{"num_hidden_layers": 12, "hidden_size": 256, "num_attention_heads": 2, "num_key_value_heads": 2, "head_dim": 128, "intermediate_size": 704, "vocab_size": 8192, "hidden_act": "swiglu", "norm": "rmsnorm", "norm_place": "pre", "norm_eps": 1e-05, "positions": "rope", "rope_theta": 26400.0, "rope_fraction": 0.5, "qk_norm": false, "attn_scale": 0.0884, "bias": "none", "tie_word_embeddings": true, "parallel_block": false, "init": "normal", "init_std_qkv": 0.0254, "init_std_o": 0.0, "init_std_up": 0.0254, "init_std_down": 0.0, "optimizer": "soap_variant", "learning_rate": 0.00352, "lr_mult_o": 1.55, "beta1": 0.95, "beta2": 0.99, "lr_head": 0.00593, "warmup_steps": 200, "schedule": "wsd", "decay_fraction": 0.751, "decay_shape": "linear", "final_lr_fraction": 0.0, "batch_tokens": 32768, "max_seq_len": 512, "doc_mask": true, "train_tokens": 213000000, "max_steps": 6501, "dataset": "wikipedia_en"}
Each number is 128 + 32 x the weight over its row's rms, rounded and kept within 0 to 255. Layers, rows and columns count from 0. The size above them is the row's rms in percent of the matrix's.

# layer 8 MLP down (transposed), 704x256, rms 0.141, rows 151-154, columns 0-127
size [105  98 105 108]
[[123 157 142 135 128 160 143 104 158  86  97 142 127  82 114 107 181  59 112  98  95 117 114 164 156  92 117  79 117 125 127 163  59  97 122 111 111  80 166 115 187 169 171 136 116  91 163 113 110  89 101  85 122 104 110 117 129 144 126  86 174 163 106  86 119 121 107  55 143 187 129 109 138  97 133 112 136 166  35 125 165 120 131 175 162 137  74 115 145 125 170 117  78 121  80 116 103 101 113 117 147  99 168 164 129 107 132 187 152 160 168 168 136 161 172  99  88 160 111  94 125 134 102 101 102 100 142 158]
 [159 145 189 101 130 158 181 159 119 175 152 135 148 150 137 157 134 134 179 155  97 198 176 121 163  95 103 119  67  98 165 123  69 100 132 106 111  96 151 157 185 120 107 124 105 140 110 106  86 139 137 130 117 109 138 120  85 132 129  87  87 127 181  67 136 117 119 130  90 132 175 111 111 104 139 142 140 183 119 134 149 204 149 179 135 173 106 108  79 115  82 131 108  76 119  73 171 164 145 145  95 131 118 139 114 149 102 161 173 155  86  90 121 105 133 146 108  82  88 124 141  84 105 160 148 133  98 104]
 [107 138 135  86 122 137 197  85 146 202  93 136  85  76 221 130 123 136 155  38 160 147 148 113  97  80 126 110 129 116 175 137 151 157 144 112 158 133  86 109 113 165  92 131 104 130 167 102 102 132  73 131  74 109 110 178 157 123 161 156 157  91 150 133 131 117 169 121 100  57 200 129 176 103 163 107 120 163 148  73 169 108 137 141  74 130  90 113 120  92 160 178 101 106 138 154  87  86 137 133  93 150 131 116 100  86 126 176 133 155 190 128 178  82 133 191  87 126 177 133  72  56 161 113 111  81 130 150]
 [ 90 151 150 117  97  80 150  82 125 141 129 101 102 106 123 165 119 109 152 111 167  68 117  90 141 148  70 131 122 179 188 172  78 156 130 149 159  97 108 106  91  82 139 125  94 148 139 168 164 133 120 155  85 115 141 177  95 145 145  96  67  79 105 175 108 147 170 141 114 156 130 129 121 164 123 214 124 101 146 132 158 163 163 110 138 140 134 117 111 157 126 142 159 131 117  93 150 146 105 125 108 171 107 153 139 114  12 117 150 107 120 119 120 125 170  81 174  95 144 157 155 128 144 132 125 133 115 150]]
# layer 8 MLP gate, 704x256, rms 0.147, rows 152-155, columns 0-127
size [ 94 105 110  98]
[[128 184  86 148 135 133  99 134 153 121 117  96  77  81  79 136  90 116 185 125 120 106 153  69 103 133  89 134 169 148 145 111 133 131 104 122  83 102 115 100 105 100 149  94 137 132 184  88 232 159 122 109 225  92 132 135 101 118 109 159 163 160 159  83  70 138 130 188 102 180  84  66 121 138 131 108 116 146 117  74 107 123 134 160 130 113 124 144 148  74 130 179 143 109  99 124 124 179  94 121 119  90  58 129 156  92 122 186 165  80 108 182 125 110 121 116 119 146 163 127 108 131 146  98 117 189 116 153]
 [138 182  97 156 144 160 116 159 125 127 110 182  97  86 223 146 115 107 165 114 141 121 150 103 130  53 121 156 164 100 170 152 174 188 137 144  62 114 160 146 115 172 159 124 156 117 157 139  89 152 117 152 116 100 142 124 201 146 131 108 166 173 161  84 122 164 150 102  74 215  93 143 161 136 146 131 149 128 140 148 112 136 152  97  98 141 166  96 115 150 134 136 169 140 106 113  86 155 154 140  48 137 100 119 108 130 171 103  92  39  91 134 160 136 148 146 116 159 210 175  70 102 109 139 114  88  80 132]
 [112 131 136 139 108 119 149 183 163 130 212 146  94 103 148 123 205 126  93 192 186 114 100 110 157 101 102 127 134 134 180 109  77 143 160 112  73 153  86 124 205 111 147 126 131 164 125 134  89  99  89 154 159 100 164  98 137 117 118 120 117  93 124  76 135 123 106 160 144 136 193 102 132 102 113 114 150 118 105 151 132 181 203 175 115 162 170 111 140 170  82 125  87 186  78 145 100 128 123 133 113 164 151 189 112 108 180 160 117 162 112 114 149 128 166 101 166 156  70 131 186 128 111 122  84 202 149 157]
 [136  94 118 179 125 217 124 164 145  87 105 110  66 159 183 109 119 122 166 223 117  71 137 114 174  90 150  91 101  92 150 158  85 174 150 130 198 104 130 109 155  90 110  89 145 177 157 102 107 101  63 160 149 111 125 167 146 156 142  85 134 150 153 124 147 106 152 122 121 117 163 143 110 104 128 146 112  90 121 166  63 144 125 174 107 183 117 131 206 122 148  94 107 138  96 165 115 113 182  91 130 130 127  83  89  60 140 164 123  93 148 153 171 135 152  97 176 120 126  77 113  79 206 155 203 134 128 126]]
# layer 8 MLP up, 704x256, rms 0.153, rows 152-154, columns 0-127
size [ 97  97 104]
[[108 150 121 118 173 112 112 145  99  71 163 137 134 134 110 152 152 123 142 122 180 158 154 170 184 134 161 133  89 133 118 119 138 194  69 131 162 121 138 152 127 140 154 118 129 116 150  92  92 102 104 125  90 100 108  97 154 179 120  87 155 128  70  64 106 169 109 212 153 151 135 182 153 138 129 139 124 114  97 101 148 135  96 169 123 168 109 125 113 151  95 146  99 128 136 152 108 131 123 126 101 168 180 163  98 125 172  91 113 136  86  80 164  63 100 117 165 153  93 152  99 132 194  86 156  67 117 129]
 [222 122 127  63 178 174 169 163  91 142 128  73  86 101  93 136 139 164 174 116 166 161  96  74 123 117 109 111 122  92 178 110 156 143 166 141 106 156 109 120 109  83 107 146 125 121 142  99 110  82 119 124  66  92 113 119 143 137 126 137 163 159 150  93 111  72 162 105 123 124 124 121 139  73 123 103 142 103 137  94 176 196  37  69 119 126 126 118 120 152 144 131 112 128  76  75  74  97 199 133 172 105 159 113  52 125 105 143 176 162 169  89  73 121 141 164  53 112 173  90 140 131 119 139 106 102 166 172]
 [107 145 154 104  63 105 142 106 122 122 126 149 116  63 168 168 108  72 160  74 124  93 115  72 131 177  85 207 124 178 129 166 131 133  88 113 126 121 141  37 107 121 107 147 131 123 139 135 120 137 126 196 128 145 133 160 124 125 179 161 100 177 149 127 117  83 158 123  92 116  54  95 153 163 124 225 113  92 114  98 151 123 163 135 148 166 161  96 139 144 174 177 142 109 126 100 183 136 142 140 112 130 153 202 126  86  87 145  92 160  96 162 154 141  97 148 133 143 123 139 152  80 107 124 153 183  76 113]]